From a checkpoint of a small transformer trained on Wikipedia.
Size: 9 layers, width 512, 8 heads of 64 (2 for keys and values), MLP 1344 SwiGLU, vocabulary 32768, 41.3M parameters.
Architecture: RMSNorm before each block, rotary positions, no biases in attention or MLP.
Training: a variant of SOAP for these matrices, 1401M tokens.
Each number is 128 + 32 x the weight over its row's rms, rounded and kept within 0 to 255. Layers, rows and columns count from 0. Numbers have three digits each. The size before them is the row's rms in percent of the matrix's.

# layer 5 MLP up, 1344x512, rms 0.188, rows 421-492, columns 320-383
107:123161083204138105135145160118123076139184111148105106109093134081109099119174134112135149173155137087081146082074095065118112111120126119139116095115162151165111095187119081099200124097118133
091:117078057182124134147161089128126163095104123089117138159173111173154173091095126132142065125120076158129120099094135156117073113092092149114137185029154145147087117073116116082082212098133163
101:142109138152124150116160168141137151135131132140154120173177170148163116116107100141176141094122138125129129074061106148106106170152089081140121083093100103154151153098162147128140177107092086
095:137098116158095157087157123153091166110080168145161069144088165075090120143192115135167121083154102150126143068091162075077079122178152102093166092068112095091136145149109093129138116146081115
098:085115167138143108074132134080140149160158113094117162138182144154086163122084127152165143104140107104192124167157116117105062176084101185154121145144163143092151085089149163103120176137166129
101:098120093100124062093127119086132040141153185110163148139131062168164180088156122118049110143090086154101135125159105169077138126127099077142111115138101097129112193110186185156154159162161162
099:108133109164212122168111145162110131109097119098122054125093118129090132156150138173166164121129139126100115138117132121073056108119132114050131130127094099090157146115156081147102135149159130
107:128128145168134150160120155089111181154088113109163135138130075164147168125109165188074110171096101170147245107115150069124108196109066143094099129092110090131141149130164120121165115130111136
097:089150107127126086132136162121084152118109056093145058159154097167169088172171075163129088134134085164143170161167128173154164133099132118155102094118120157070144098118086108133184140111175107
096:099063096124048111113115132181085104136074143111165128124140131086180135134173135076161163153128141118153105123157160105196169092100205121130159166108168094105142209163087132100104103131098176
098:153104135166119154107186129151117143150114110099129131143110128100152102140102133111133161125202159149106173129151132132129131117077120116149111146125110163188162147070118156121141189124166170
091:111115100095207080137167130121127175149145122098148167117092143130131139176132113164104116139170116110117116124140150144096147116195126145057151124131085100160060073155093161165125098161202166
098:124108172152111144132103123114118118160118112105072136089154116107147155096121069151118097136140006085153168087122112105138097123186168126137124097148080127146117104134164109196140077115112125
102:150166148063156140157158134160193111117137137156123137072138022158103189067101134170126160122146157140122111151146117116135137180133134155099167055141127145141111160073134098158099187122084100
098:163133146095103135125105163128118135175122084081143110127108098092174103080122120130102137098155117122139159145092174176105141110138133083170127123186087120119158129035089168148127127093127110
097:096116122121127106099088140115067110161134116116087130153175089127120117142124146121126083112099146157106155132183181122095149127171114133151194145119141095119107180116087123111079088185104116
101:070101141116133112081186183138152108112166121099085098190087148152140153184084126152130177143049117095151136165170128079070107112103143178163105129138131169130097104192107120138121108139147154
100:079135085116132147106079145100092155200108076104108096113116122066117182105130099159105117104065038054163093088125067179110144125156153225152077148134154106146119145172131091142145086144173110
100:073076112127139055157135100139156147149158123061167102156078107170106101156177116137147113153122117096074087145108124102128080153209148104109145095172150079131180043106140230127150129133121134
096:140117086111107089075202156134090118145136124120116115124099118134167151156083154143130108154129150101088115135155062146140167114108222103134153130130110126108126141142103171069168098147174074
102:127179143126052143130166172158130118160143171094153089115145132183153151084103111128128151129165142122156097184159138149088144117077137183142110117124144041081084129114102157166071115152094147
096:190041119122121136114080133097130139124154082138126129090119127098164181120139061121078176092086096125137161139161090144091110118132144120123109128116131132085108113139120097116183084184194164
091:085113156113125105115148113134195157141125094073159171128134086137104071127136072169129097108114215106141172143132112125090081143098133110128125134141077061128090106113169162114148089147101168
097:111106091137096138121162117068139170177164145158123155146168103107138076111113157170089136079158045112102099106124189076119147148196069129142137127143124117143147169134101135134143105152192109
096:135124166130139150151123140116114114152170157123066114128146113139139199113139133162129136134162186119136109099126159094121146142126076139110151125099149144135076171169168113106137122125150148
091:129115136098108091114062104102141076134117121148109175090131128144114166093164137171151101081142131152233125099125098161079103129148128135154113165134129166117169134145092126126142088125087129
097:147126118104133109129157143130119124076138136085172116148121127143150114149156145088146120153183129184089151171129058093161116147196098123161087135152145130113105088135106089134142095129175143
094:105102205171126150125166130108122180112134122130155153157088112112113172106175143130152195076115062127122122097158150113175163096117151136089093123121149099061108171139123152125120143099114118
092:149161201120173113173099107081153168132174139088088170162125112151183187112131139136138130094144170175121154141151087140153186125128154105123109156179189201112147129128137154128089089123074085
093:112149161107078102141110119095136152138119074134153113090208099100097186149123133112117107113133133146097093122156122106118090098106119087149186171125173201115156131156116067086098139075130068
101:125108113121146136099144153077212126171129094137116197085128166166092133178081182174064146115072058159146101146189140187064128062169094142179133117127090107123129134137117111096092153061104140
096:139089111164103156085143140152191106130129117125093098118069213127134140162185125168136120126176133158122139167154176125116097077100119225129122074155070087156143098127186178133102123183117127
097:090159159127084122141102151149091172177102153104139067090085039101143105140087165100080137125159119126176131141146133113135122086144172117140156110153137070172101161089124120149162185162107161
100:170089133152151139129174143066142123138154121169037138122128113205132104083140162131094107103193104162100100139107140158135139108130105129096100115137056170104104186100149193155117090126096093
094:082065110120133101137130153089083125114086138074102112129086098104096125088184132141105197152109114126159153090104168158182110132174132179082052094164110065115148136099134119069172148142168137
100:115166147129132073132133160154135071125116113168175128091160156133091125094078127142150137115075159097175157229097095108128132126092129098126122107149106212144093177153079091152133146139099112
094:110109098164112149108138131147147070104144145126151122104074122151130157182124135107122123145164113111032119086166114109129103088129156125179162169168143138101121109108147127143063100095116100
096:122156126149129118136103110121113139123106119095131153126189130078127127160193074135138169132134143080086149136117186126123126130095100049125083108174174122133129158150138086147114158145191108
119:146116163112143180129165039073135115119127156130165110138126205167135106096138120073139090134165171138101119136120107138105106128096131123116101142124139126091132070115120112051183107098119131
097:165171151145154156157141161117109126059130108152134148078115127081142083155158116105122090105129142140139111081141119120136100106164097098110103146123100093196185130192180149145174118120153122
105:123149193123142117140076129125107163118079111090125128187109163083153139145137171134200120092132134106112147128151170106174105129124144135077174129086087140131064106137094152116147157099146076
107:101117125091101169110151120138135093142071129101134094161104063191163096077118152087128156120081123121094110158115175124124138168105110110142166094052082154127173138176130107131125129116123144
107:143146111139131127115121122063161160111119103104142162103097149117125164133074210156152105165135092128123098118098210144136128111146111087106110140102059097177066140130148123079090140099139172
098:168143137174190166135094161162059117138121114196152141165115132124115119150108152108121058155098091086130170096180093076074123150178111133132094104186122158088149096133112152196147095108121127
098:150115116160108164142104166080147151109076079160103161104078082126097070070138136143188127161110097159125162143157083167142096108161140094114162147103087065127183158107120146140170143128096133
101:111100096093074114199131091155115159124139104170064114161128130139172165164148156151126155147119198132126093137165133126126099149096131066126068112129086117159074149078158111120145139208168145
096:143144111159126131092126081112094184137173104151154159141153147068130119191150133067128132113089091132145133073139133112154084152112168169110102106069095125116075127136045132112180141097106145
096:203132174156093096173074121173181100127120130185119169166092107170128129131148128135124140020090162121136126115103125129110121158146103092133097090113160119212114108118080118157137153142091113
096:074118155150127115147128157118125162123171185151143121125149138088094127080163124094121134144112131155121102139153150087146182111095173131107118197161141102113129140070171115092054161126115199
092:133110118121073094101106108089146155121100133157116154139092088096165165086119120145109110150103109123124140145046081148081097091117128119156150128138147072153114124179113153148167121048149171
102:119098128108096168133123157153161169157129110142129123116116108142104107059192088184138148130129079118175095109083141115164110108186148135105189127187097124151063118085140096169148136101118138
100:131085098124123126121126139100134123101113107130171136207058129080151116105085128173148135096129140101144101100126121086086192142186122184165129104162077111100208126134196117168175079142108133
122:141050173153052135154122073112121132150101158176136166088114143123170135152134156154110101185144116142099146090084153087125121117121143081146135110166166125120182151120181169158112088077091156
101:124090131157152108141108070145111094087157152111147106144160159125156153116073115127186197111096143110145188085128119058154161102102096110083095093177106128167127114091117161123147064148123064
099:148091169144181137105138138090089143121141134154160127129099142081121083116090127143126089178100096106088077147121149077173058148090099121108162118088099107142135138108122176109118072079109141
107:163157170111116091103140168115151149129150141128112088192134123201162172116136123132167099105167156136151100132148151166141127115168134121160210129109091166126152102170096102152143119181210087
104:123132223158230163098127123140124123141112148117148100154116110144110144099148147190126188124108134225064155122102072136116097176124143078140175080131123058149136101141125131082195144104139092
105:081145198161085162157126144177132139147170085148114078109122149177159056099128205156105137125041087150133119141092094141099090175136112129115123081163087116145110144114129168099123159140125136
098:154098115189135124100120107142044094178125149146144103100093114148158148162118120104092108143058117225138115170135121084150121137178127149163132083158123161155136151124091135108096106192100090
092:147131063122143108069101112045156091111191173069091162077112116156165133137149148134111082077169069084171106130196165129109151115158110082132131137084060082180092137121127129133157113159151142
102:149178128156158156202201195090165168158141151189108115120133110111128144151072158127052103119142128156153139137160109111158121100155174058117120152089100117139143121113101101085143125148134141
100:141152166143112152058166144166099151139101191131119113198083121138167129101191146159150122120149118163056059135127147126109137169159166075133187121143104154102104127160129077093090091092134104
097:115123123106102109094116092133181095102162132120157114132146126084136190108085128094128115150129120092099135179088108176157161148107124111158151107113100133163154195124071143139104168129158079
097:123122109138137071126148105079101134102130115102126104126117101201170121142158051081093094111162151065104159085137153135126110110114161104137107144148135118153056113090144116059098160076127136
093:118102178255176059213151180111124116110163135059114184078196167117119108122147194113116176135122165120112120101196153156140206097073138133128122107081104115139124072145144146131106115151154081
102:104074156108083121087147140152081160154144086167085159137137104093143157193125069140096097123123138137132131138129085168134113167113123103105133140095173113120116080147143096127100159092160168
109:208148185138116146156115079146139159111097144169174130124169149110068114134131107194087128078158180102151164156100173104128114148067077127139120119129093028105096125104145100132147143142114102
103:109162121111152138226154149108128163135113118120125125149117148165145135218074131083146153117108140093182077109121109162129154040116132152155101127172126124108141169074148134130149104208136144
104:157144155119104158144130153105149141140124158162134174157142124107122105175183176096107158144114170183160130163138140133116133134106156131142186182096188122096149137148153138172125126134107148
093:096144128145127131199094149108180117182084160088124111155139127138137132183084118061098113157068152159115109128122169084130116113171135163109143111156090132083123153112148158144153070149128070
096:096057105137125146180190091159157166079097104199168156132098106111107089104087088132105066076081135109151103162118113177120086087099104145088102100084116174164108168096033160140102197161178125
098:160128128127138099140127108138128146176139147155195133173121183081139181108182097103181187135141103159102138119167104099138143125151174074116155120168088111129118160072164094167137146093102169
# layer 5 MLP down (transposed), 1344x512, rms 0.182, rows 421-491, columns 320-383
093:177134146118055146166106131102109151138125156134102141176162124157112113174085128068112104102141145097213162144148150137176155138085106160138076147104121060156082134131160141104117149110121138
098:047168140126164133044108090149067131108071147183120135110133203096091089125161134147110133129119139135102124145084089198144148085086133148118099079131113159099133155164113064145081142135125156
104:144102152105142110070144107137146157086103151161150119153113186152098146151206131099158179123103112137107166137125117142095082119140119069100142086150087140187163134177134143139149111089166142
099:132144119154165129115145119151130172164130159142166132123152107134115135128141106068130164153155149112165132145170116168134087191136176077146162121153103101163084148099115116180194148133088137
101:152109147161151126143061158075138122137108117128105107091164173126087161093098119117117135115117135090140127146066145110108070166145156196137150108106149180117089100102134152110111066207124092
106:161133143053120139188185155127179069108180130163131122128162101119162183081166095108121187118168154143132145152167124121148106120140130164058116195104101129108128143085174118155199146142165157
100:042112148100158131094129114136142174116109119132122156111126052138107171109144131164125151084183152137080125135072124182096106127128150084075137177123131177141123136121071122110135079119125141
109:083128120132162122096086146121166130148100103119133098155192064120200146167130189133184151088106084164185150145161104138164209143167120143124133083092092096079163196169187089152142105140071128
099:149111149136189117134114202099198113121118127149120186108143090088131092131144150171108095121181126161108093157140080143152133171175115139131066134132039099154092128186106138114123114170141070
092:135134152133187113130112165094080145142161075122051143154119204181158081173118137149071097119058063148163133115144076156089155118133153166120127187213120076124089130131138145125124085086165149
099:128178145077128107122100074137151165120116055161151129102123085069164121138159108142110067114126191130174102106215073083074152097085117097066138164098165134098181151085073190188151177177122146
096:092112114098145078132121083141113177070162145122154165168151140130156150148138141106130139119127182118085219069140103095110120147149079061146157141123127111081154079132135102158145149102126167
101:112124145103099077128103111128160107130163108078151096089142173117139076110170142162137103124132129112123159106113119133145155155110115114188109109138071081138125066126090109109193131138100156
106:138133121120137126119094052095123141142172131093088124182115106106141078162112169111115106121099124162170155134136143144118169104156105122084113118129182110169124107143134104091120126095123084
103:104096141075138115120126205136161178175131153108134167086164160138099085131128157113117115098110092107142094189127147162127096158122111161169097152101097105168142139132149138068116169095151180
098:151157152125193189118194128232117084132146150065139145114126164101059161117064178176151138086102142119095169156167102141137137089141101127174128124172130103108118085118151115165143149170122092
100:161116142146129105165129144123114077119100130114111120089133131048094141112139141066165131103148114086093115169126080083127100122075159096084127143124090117138087066152140147170118127145221176
105:127117089132163149090125138138101119175170071105136099076139176155080160105130149106087088106086083092124127088083055171170112070191132160146090137142123091117098124141123130089183098135177141
106:155100113189163145174089136127140119185125112174160111187137188134114127144121112184109121130109163095143123143167076127112063122142117073084088099128139087169209118157205099150122128119135161
104:164128102161176101150093114212107120123052114155122220102116103211149145142092092152102134140115126138147081129146110157167156141153173114105122105144139109139099172079146156063139146094181179
101:148159141155077124130118144125128114129177132127156001161099148152093133140084113156176165153179208127122099167058124161080120063091126193172096139088150121157161109092125162123149126090112068
103:108095140166166151154153077115084085140160105179123170086139115088179137164117093147148207140106124071085127106089136146111091101095138137101110110147110127123100152148087092114098128120131155
093:096168123095192096126068098082085110125129112064129178102072156146139145048085147116141148123108109119065118118103142153123182136104152117077117138164075105102117109118150118099114100129125111
095:185129167118092177141135112135141097099132074158151036096120176118097171180129102111120131090112155188146140079156084089121050100149104106133090147121203096114107147140098087080139154143037118
088:128060120127144092130173099176123105139135116115209112135076180134126124173169107108104119150147140072146124140175078176091165165110170192087179143167137121101209105064102091188092104134071111
097:109125145153126079078116173093150129153147125118116072148152098134101105132097098157156141127090120077120126050108121121068129151115170095158133093163019206182143134163103129131138081139186139
101:117144156175092136106154142148162047114160135180134165181129146150114140144150180135129089123124179118128057112127140114136117177150105114133216121132141116127181087164113086192172140137100115
097:123103155140133158183178110146088093194150109141111111101074109082104144172198145122181144120143160122136200120192140102122186083147126090152115124108077138167153155167161093132158115101134148
091:155105124149167188097101119167175062157146187062177117130136169194183117120141117138112179162128095132169134119060165090139065105129135176167093134078146157144156127101122093156174125135096161
098:124128113109142194168114147141130110169138128070060149095102134177143097177126168122147070181141051148165097079149074104097156067115142119091089105105116074124131131094136068083086127128149118
103:191146121187152121154144116092184158124081127156138163144157122143128088134129104114124135121104133145163121122097169145146112080149148089091117137130182136176109115099172121132149100113161079
099:082141120078164118124099168105112165107136114170107137155113118148158171085097157111171101111145099131081142151103091099122095119151144105093172112169134124139097120108217187089095120129102082
097:146155098159092124146172154102101127100131126126125128093079145150144213131152173130144172086109133172027140079099139089175121105152119117141158180170088193149151103167137113104166190193162114
108:112142085133117101145144111155142140101163088121086138115128131147121101075199120160124127129189128158111126193138103088113142149097126073100107031149089157099139117149160130187055101136069174
099:117105118072123130141114141152170143078124149127112182158145089224098153154148186114161104171066097078100071012124078096133108094179167168178201128086159146146151106187126148139185152156093085
107:090154153140124108162055146085106108138109091116156109078137174146141101113142097104175134098101155078120088125137150125106117098113091143109074124142168168088115109090150139094153147137087173
098:162097103156112132144197161129115106115120129121161089094089130126145119178128215096144162110143147152133106117091104126083144143115198112166140129174150188140121109127169103053148154072113137
096:135102110185160127175075159162142078072131125172089164085098159038045194092144075148172142150135156099100096109176081152135143148126127139104172160127165162141155072139184127120123126106100165
101:147098140071133150191100063141122113164155110160167094123135163157173147107164174142109151144116171207162111146099162136125197127191109097161118168061095145104075136080117090077133103195135113
102:110109130176082083070130116094074132122122201162110148146082160046115172093142062150082161107154210196128072185090078103142157155154153127085143150068206152117147102144153103147107098071133119
100:103098107109138117118186117085129104111108104138118148132118132126143087124138149166125069067111127100113098107164123172064103126182111131172168175152142106166148122154111165169144129108152105
103:189119090176123141113141119184099118063125132078112158134177145111155127106167153116153163127157182079093127172127093107124160124117132146116099102110080120150149079171110108121129124116087172
087:185106114123161126110093052157069123094093183074103128128119126072177118123183126111148081157107130160126095159141198151171135185095056150195157150126129151157154180142103117129110194154108153
093:185087138131136093119126082104100082178100122185183074174100119168150140115131122149093104155143094134159167085074106094182146138112186176066112101118157075139133095157128116111122098159136121
099:170111130098088126145088130139126114099083113125041057108123112141142149102096146175112126067111139101109198131120087126136077128138155137193072107085126108176095148189124088163078100055169055
095:147153167122144136042145111105131154127057100071160132138201085117103099128094117132129144118051133110109185159172068166096120091163157147151152107167101130224154144091094126206059116106093132
100:117134140099145100161160194171180078131171105132080179150129118072166106123109076108152130122166159160134145145144124074128105120132116124101135120157129134163120119105192179155076133121157169
097:142114155097099107112168113194155092108100118102137144148093138099126112136128181130041117089102073172116097132083202168080122153123141185073120148146146137086118155185102135142133121124132107
099:163150106102172134141158120080093061122083137141151134133152127167134082139080144139168174119157073071192114132161155090087129124158104171146136128135141072108133114170120208166174107142191106
091:121131147157084128117060120135096147131169071128119106094118152149126111090098130122140157096119111174150090075179182133154104132173091175114180114106110112141092121136169133100150105071134139
100:125155126112114138130058040166153192158167102109171102106105181177140086160156130096066133181121134093149170161093182186117122145141193150128108103135119083130097093095106160147119140114187153
102:131130158149142162133127180122086109186108139134128134082115149166125140176120177145114145115105136224169107155157177132141159152129121198103093147181159124106144165143167127161141134171119045
101:134157168113109122146075126124158123086113176121107110077100141108105085141138141166138119176148134192108111148126111109116124112158122073113111047143147121126121078155165111102089108119150110
103:097144107163164210077140117151122119119082168112078128061198158109078143081141113123107137103075103111086118111154179098133081161100093157126096085135133141124123148095085118102163110115178113
108:141143068116165115194141036089079154063101114118187149151156138124107132178168107123133059142116140147137158108189179142096082120128115132131084145141116139168162147147159155141092084069159118
105:142159162140139102162158124155136135109161123144084088162152158182134125125179155193136122131187163121186142106111115145080119050168103085169128111124111121181145095157206107134135095157125106
104:168131097113073122105161173072113119142070065111072118117141090076144186129084075149154116177184091131112125124094092138115168147170101093113095097100141145101176162112106158116055097118101159
109:097109180142080124113082099130137087111165075142102113138121198088103058121092183105107100098079169171164123098149125130160150110118128177161152090135104140160142113141071095200111096165160133
099:085133095124080106176117108105133130147134111113116153141147100147069108130137169151174083136109106090122132114203135083069091096125066093073146148101180149156116172127123113133045111070141113
095:179083178201138071109173167113169132073160154132147107117178141055121107155124154140129120100062133157114136132146062163138179115135126160152104144132081141131072171144145117114169200112086140
100:167173133136119151106152107116084151147124120144092133085111116140131093174128169111114162146111093125093155076182161107090136124156156055139133105209114114133099213176142073171075108154151131
098:094195117108122076147126128084150131145045097084114074140081132081135115140121070126069070147097158166109138169058115140114142122104158167128167089095160141151188090139156183134139112118133124
100:114109149125122153161080116152158150117138142135125130112098118175152118137136063108150106177148167128137071128120165127125163116063177200108153120123106136118149073120164137125100132075115109
101:187157154179143110104145109091129134083058131154136146126094128101112082078136111116135124143159154044140143126121093071155162167158105120141158168118209106138106152136188167155157113132125085
096:208127110109092145083146111102118121113149166143138144136098160154192134128173092152148132094130082088124090121106134126071150144120114134150144132064112105128173162084126090096126084114073124
105:156110147103129163105135055167075198124109127111093101123102083133098129161172115084150122120120123158120224114079146152137151180118087145101160186129120161086179075227150083076188111110143142
095:194112142141171191090188067082139115132085135134136150122188111103139183099071140121108133105151125140112140126143145121107138112144133051147107099104120086138107111180104151149124096150163166
096:136074067113178061099060147140039157111125127072108120129127108106173187166178135156099089147129087118133185123143051085167142149139117141114088115126094081125140161165117139117126065128152183
107:137210122107140118152134173146137131119158098096127135109144095153182157139164101132139082141103134127130133128134117069114127182172170109082157145130192106088153162169143105104133137162049154
090:100098118095132217131120168105128104129097132149143107136116049077226119133036076150130205117111186183113101152103167064129111133209163130137149126162110145088156096123099106128172133142141140
100:140145133124144125062162124110142085140131090123121092081110134110134125172147162167135141149170139123136113079153137116093141195111114121109189140122141144148158080121198154131103090073104110
# layer 5 MLP gate, 1344x512, rms 0.182, rows 422-492, columns 320-383
100:169117095097103113142150104179089133122137081210085171154151097106062118149147150106126172164138141157130115159155131165129137080128118149153117104193147153119135096199113137174133096148085172
103:167082153129156057115128170141152144091167133136146121147172165125175111103127115164123172115124128137136174151105160110077135146123160156082117092097179121063177173159116100194141112065138152
097:093130157195140119143101121137111112109136115158115077129131125109114145120104124114124056091113120166097122096102143161114079134141187101142209089157140116080175108102107129102155120177136134
101:118134129134107149154100030147184095072110123160149131134116046123122077126105134079117160106136133134113163107100092161074185095151108098097051099105112156098134086081151095144146146089118102
103:128125100148102132104086154124128106120141132144177119079093069109149083112157137162135152105176134149092171133105121122093100178087128142117102092154121122076141160083073142091166096141134187
102:101146082174150201138076156102075148149135081102176088083121111079154088160094181113118117188065162081132112122139130120086091160166093126057107151122103143120187077163139115136156154076114115
108:134140163068085096100132120142184089097139132177080109119087087091078077124156098150163138110134169070049062127095164144167146118177137085137178157141146127118092129131096100145118094121146095
102:117121174172070147147097129106143117155142171195073175093111119144136100150103098190158131177162130151129064222126162164158142207142058157125120117183089113136137145117115125128004159178157124
092:133061092112178106127102140085118118101068173104125120130103121101158223104165080164183135129069143136180094111125131131097128156183095057120150088124090082114174167172154103140202139133063128
100:156090186035091140142116134120118189097127151101078112154211127095115111100167104135201120120097100083167147103120119102119104109120144103053131157174169119110185110102135131094162175105129100
094:098119157088092136130142107150153156165154120141144144138136121156136139090151145116150155062113123160144173124074122092139132086178105057159210121111145137133141123061148144130153100095101052
099:149134106119117098122121141135132124074145122155128113153155171123092107154110143153132122117125096110114114146172104139157072159115120150114108116135149135198094072147108112062159139188107140
097:135161113121124073147091080130123082158156110158135154169114153122112064161185161126160099159134155126112148148146130072099073152181128046111136126114137151083113164136115108154079122112110187
098:096093143093103095164114191114154142176109107140115106148044170117120125091144119165087118140080153118119136097110113167105135149130140119173153177149052082124124137137124067144063104151098155
101:097081118108093123107089204123081161115125091165094156087140208167158134113172160080169182203107100153134174093136175133197147184101107168111145095139128132183164094110124108132109056083128172
100:094144085055116098093089151129215130100113120158183108121096110091083147132109090153093152132133154144158102102083147110130110159133177102088125126106081104159168118094101121174124078103113162
109:069106124075104089141152163114135173125154104084102111182149085073122098101119125199158139160141128092199122119120102193140179164149132137082109133187158110112060110145170111134129127091113148
100:064119129067154145080104108206218092076170091141130058128196143137152080148093159159118157147138085132157090131166114185136157202094131193145136143154134170063136091151093139111136080145156105
100:092108108138140150059104163186115124123069161162103140138095116073101136158042143170142155174132141124075159141103097188106197173107149184092103121141105156112114114109095137093114129210157150
105:106126112141081128136081126120172155113139201120111165127109119186119129126108149226168170066102144102121140158121114154115196117080134121144183188147141213187093112120142104121111097073158135
100:142061136117139121118124166134133131152117083137107092118167134125072153157170106142169112091081048154150144097147138099158147172106099181086159080114174119129082118106163105120115072107144183
096:131062148166114135143132096151166108078165160159142078161132089099113097141134100059141109118135175126145124126132154112104121142122164114161102118158126116142074167136155131117122150111146103
094:088114135133122136074119085150151135134114058081068118157168039147145114149128145119117166095106135128112131140141126129070105071136103143148093124092133133110094165145144151086152150088108102
086:091091148100096112141153147178111095095092090154133083132125107142128083082108150121138147160105096094106171066110068130116127149101126123122146137157109116107135151099160142099108154137159070
096:110155055110105128116152149114166147131102189172167121128185083089082120156109078072131166132098115098117145155113078127163144108108139110064112168121106130123206114094132081142120081124163166
097:111129146190119088146147115145137115119140126170096047118139123102108161125087107121152127096186128136194125101152154129140133084137113148110124113129137113140125157141186170126143176129161142
096:074086138145088081156101106130145120098174090149145085111178119107167170082150145112130163123124086132196087150094066134145132158105139116124108113115167161094137074113143142138167114127078161
093:113088143134115071147103097172107148161150130161154096110089154075157109146162114104116172148138113042145143118101048141114122127119124114150120117151094128080152111096180157106132107125069150
097:088131093135115118118153155109189160152138124179111097100129149172085112203093178139139070107139112196156107139155090156073089150093116140181120099157132166119101141148149102113154117134159157
100:125131156107137102130142121092168077101127107121117128134129117186098166146135140147132156110084214143108150098129084092167177164101134133116104125083126124102148108034104070135108101151165144
097:111074205098122151170120092068110162139119140079097120111135130177127103190075136169119053145122224127153128096187155128141144160087121174102145167082120126096183107110125136117137121131111173
096:113121168150145122182130080091123070121097170148162101111117127141129141149098155140160151082108138064135113147124130103087167080165076115164132080076148042144126172128057105092067132134145122
099:103098117131102125085069120185099121191097174099130072098112148097127142152159073179117081070090135118165073113204180121179172101199110148141187105122172135180109099163125129115137118134132111
098:146163092115165119199120088124166127179107153126130118188198189143104115131130086128160105164132154083170136153100108091174086146146121131038117154135144147090127170165176131165088090138079141
100:182148172055137142104116107137152177158132141129154196141071131126126187132123098043185152108115113124150119083135069116120103147192131184145107149155115120131176114103097057127136125159199110
097:095106095154115084133191115129099097152131100115185117164136204082156068130165142193108090076119144131179110128145053117151127112126190140106064101175104078092087121116134168136114147173068141
093:154097133145130060086116141150040102173134143174106111156138103148141152096151107151139146132164124147094165083145074089104124147132032162172131144145106106146106163149104125161140099147157086
113:133169127110194117125105165131127080132072124088084087193171088121088134103172127085071192063132088120125158147146094113132145109118138155085141100146120149151129124099105159173084145122127110
095:177134099120197137161095105127166147180162091122148123160106137151123108154112113154114109108091117100124165131101119164138147123104125087068137131138097102194112101105157145168165173204103120
101:119123120097200092151088116154122055146126099126115121181170118078076104113138075085131200080119123124143189103046120141120205155145084159140147122151161080098109124110107125130127135146120125
113:136166145128167128137114072160156171120145159132098099122176108136110110133148093152149134145088147086118081113141161144149147139137133115165096144111131139125077071103130073125148151123172104
100:097122094124109113138094139135176085099120120130109160137068154085115136111089164108144137167145135080130147126131213152153178126118186083113079122119115113188135140120137122104083193080136152
093:107144134083148156143164162141117196106146131120117089137089182066133088120132121105192069157135118092116178122127133186117064117134117142151085052165160177101104097098138160207187115124127132
097:173128165155121131109154156126109110136102182088091114123140093129152164167137163144164146107117134154168114189115106149093124119097136142148076164166173078145161148082060106141118132156169135
098:194160137106097147200171086131110103096126156097097117136099142170118131134060120148175083137108119125101069127125137130155068120092177157129111142126103119151161135107127119175076087112148118
097:136142169110143137149188171158131128115098183106185102081121157151128107163060123178147153133157156141131151105134124134110172132122125161131114114164129127151163182139134115208103060146095146
103:162162139136132101110109130167073123103173140092099172135090131113090164115082108129103108166100088130124123165163149156129092193143137170106099145137195131167151117188162169146055126096122115
101:177147131109134064178158151136157163090124201088200114089071139117103065180120129150105126152149106075145091096137121073179118140132146120166116110175115111145167135082150204150088134156162115
097:108137101139122094126149099101160156162128130098186168128168133160147164121113151153146137171147171105099154084117141123095118153099159137133103114149137123129162106125163127138194132129098127
096:116189148163108115112089094100178116126121189130156172166132128097135103152107143160170062201107108091173111157122120075141122120124198168135132114148078150147127117123154109212125128069162124
103:125143139130165161157149058117099166059167155149073181126138123099100130080074110104113157179093141095171115152082088151089119136123209176152127123113153122126131112113149083126128152061110114
116:121170065067082090123169154049124079125140105125102122174156156160112129095067070110111154102137094091148139115167144115149160137180151167100120121156148053115140111085067138117131116221166125
099:155122120109101072116134099131100177133165128093149161146096084138169162126130116202135159098168056185161121122142135026165166164151116156123126185121103129144109146140096086138078175101170051
098:135154120108153132172100117138097145134098106159159218137117124173185178171110121101180077164069145132136128132141092084156134083168138124137169114102153159138131116133149144125107072094144174
101:120164132132139137184111115146174089161106129101165137066110092125192158098171166165162138138154087161084095206107152175060132106140159111147103148180149124180089175147137147149087126057077135
099:153143130117153173157113108162079210127111120112157093140217101107115100192142174141126108092205086122125148106177084164137089148147104100069110117088142087144129152163144143119158131151142159
105:135128153145131137091098203119136145100124141135085119117153130124150153131155071101143169187126136162144085212136177133100124151065171202066123161125129087114168116118123144121123118132166082
100:097148182126146111169158157176156138142125145140081153092147105115125128118138127169110103159167201099157130115068157143157181247110111139143156145125128155074135103179151152146125134194184077
094:118119162136119120186103191143158089121137157146094114142151110107138153142181082183170166108127172103118086142216115109099160181118167088118087203148182068101097125146181134107094117108151139
099:105127129098166128107099092119091116093064122140211076137175178106126158165063141202149116142128118133138174088078197109098165132127130179158094093171075145128106156124217156121196215158095096
096:127112141128143158146155145134112140107142123172113164174195134149073151099152122158168095183101126109043123194123146140183120120141111159164140190122088108097181159140138143148152158089110098
099:121137128070143126072166097104118123147099163113184106122176107104132155157156101041066098160138076158159084105125077108096117114190068145142095095112179138064141191135144174128099110085163163
100:087059135142097090141092147133123145120170120184151219176189088126122039131109129096167154099113112102120138184172085120062147146196106156136133169116170122148099147100113122111141138123161136
095:149158119153111141031099151095139134153146172088157124150153128170082150151085075134140082128114070131097143069107142116077096154103121187123110214090170097057129121141110144112075102137128075
100:105079086155114162076176132138087132207150140075092053185111120160133122178131124164118149107124081091094158068111113152121110141075120080112081197063172127101170110151159057118130121157127154
111:107107175192088143127129127133078071141163178162134121146138091125201160116113109128157160075158157197097150093103076130148117110173171137132058096122151128140124129163114177163074131131092159
103:185150162088101114123125081139134145132105107141127161150093118071078124150124115175160171119144177207186168192186081114133179170200083129085097118107073149068184149142078164135119134159173126
100:164163078083115123117093166156096099112116076155176177140076132117064192162155132153127153127129217098146146152140107134126088166124150146173175163139136150130089182035148109154119140148110104
103:192143114106118083169112105140166132101140136116116176113159139095145115105167100176111117116153111107091158109093135157158158111175122100098122183147140097164080144191117062130161135081112153
098:073122123176156121098149150143171115177108082080122105152139099111110129078112128170135148134188174158109062115138175131085135120141121130136138129162113091123152138141163136156107142211029169
097:075133090156145102139124120100146136145145115145139113201190108134139186056131093087112188077085146113118093137134091124123100120111160123151126110181148142177133147118179091134134125096098139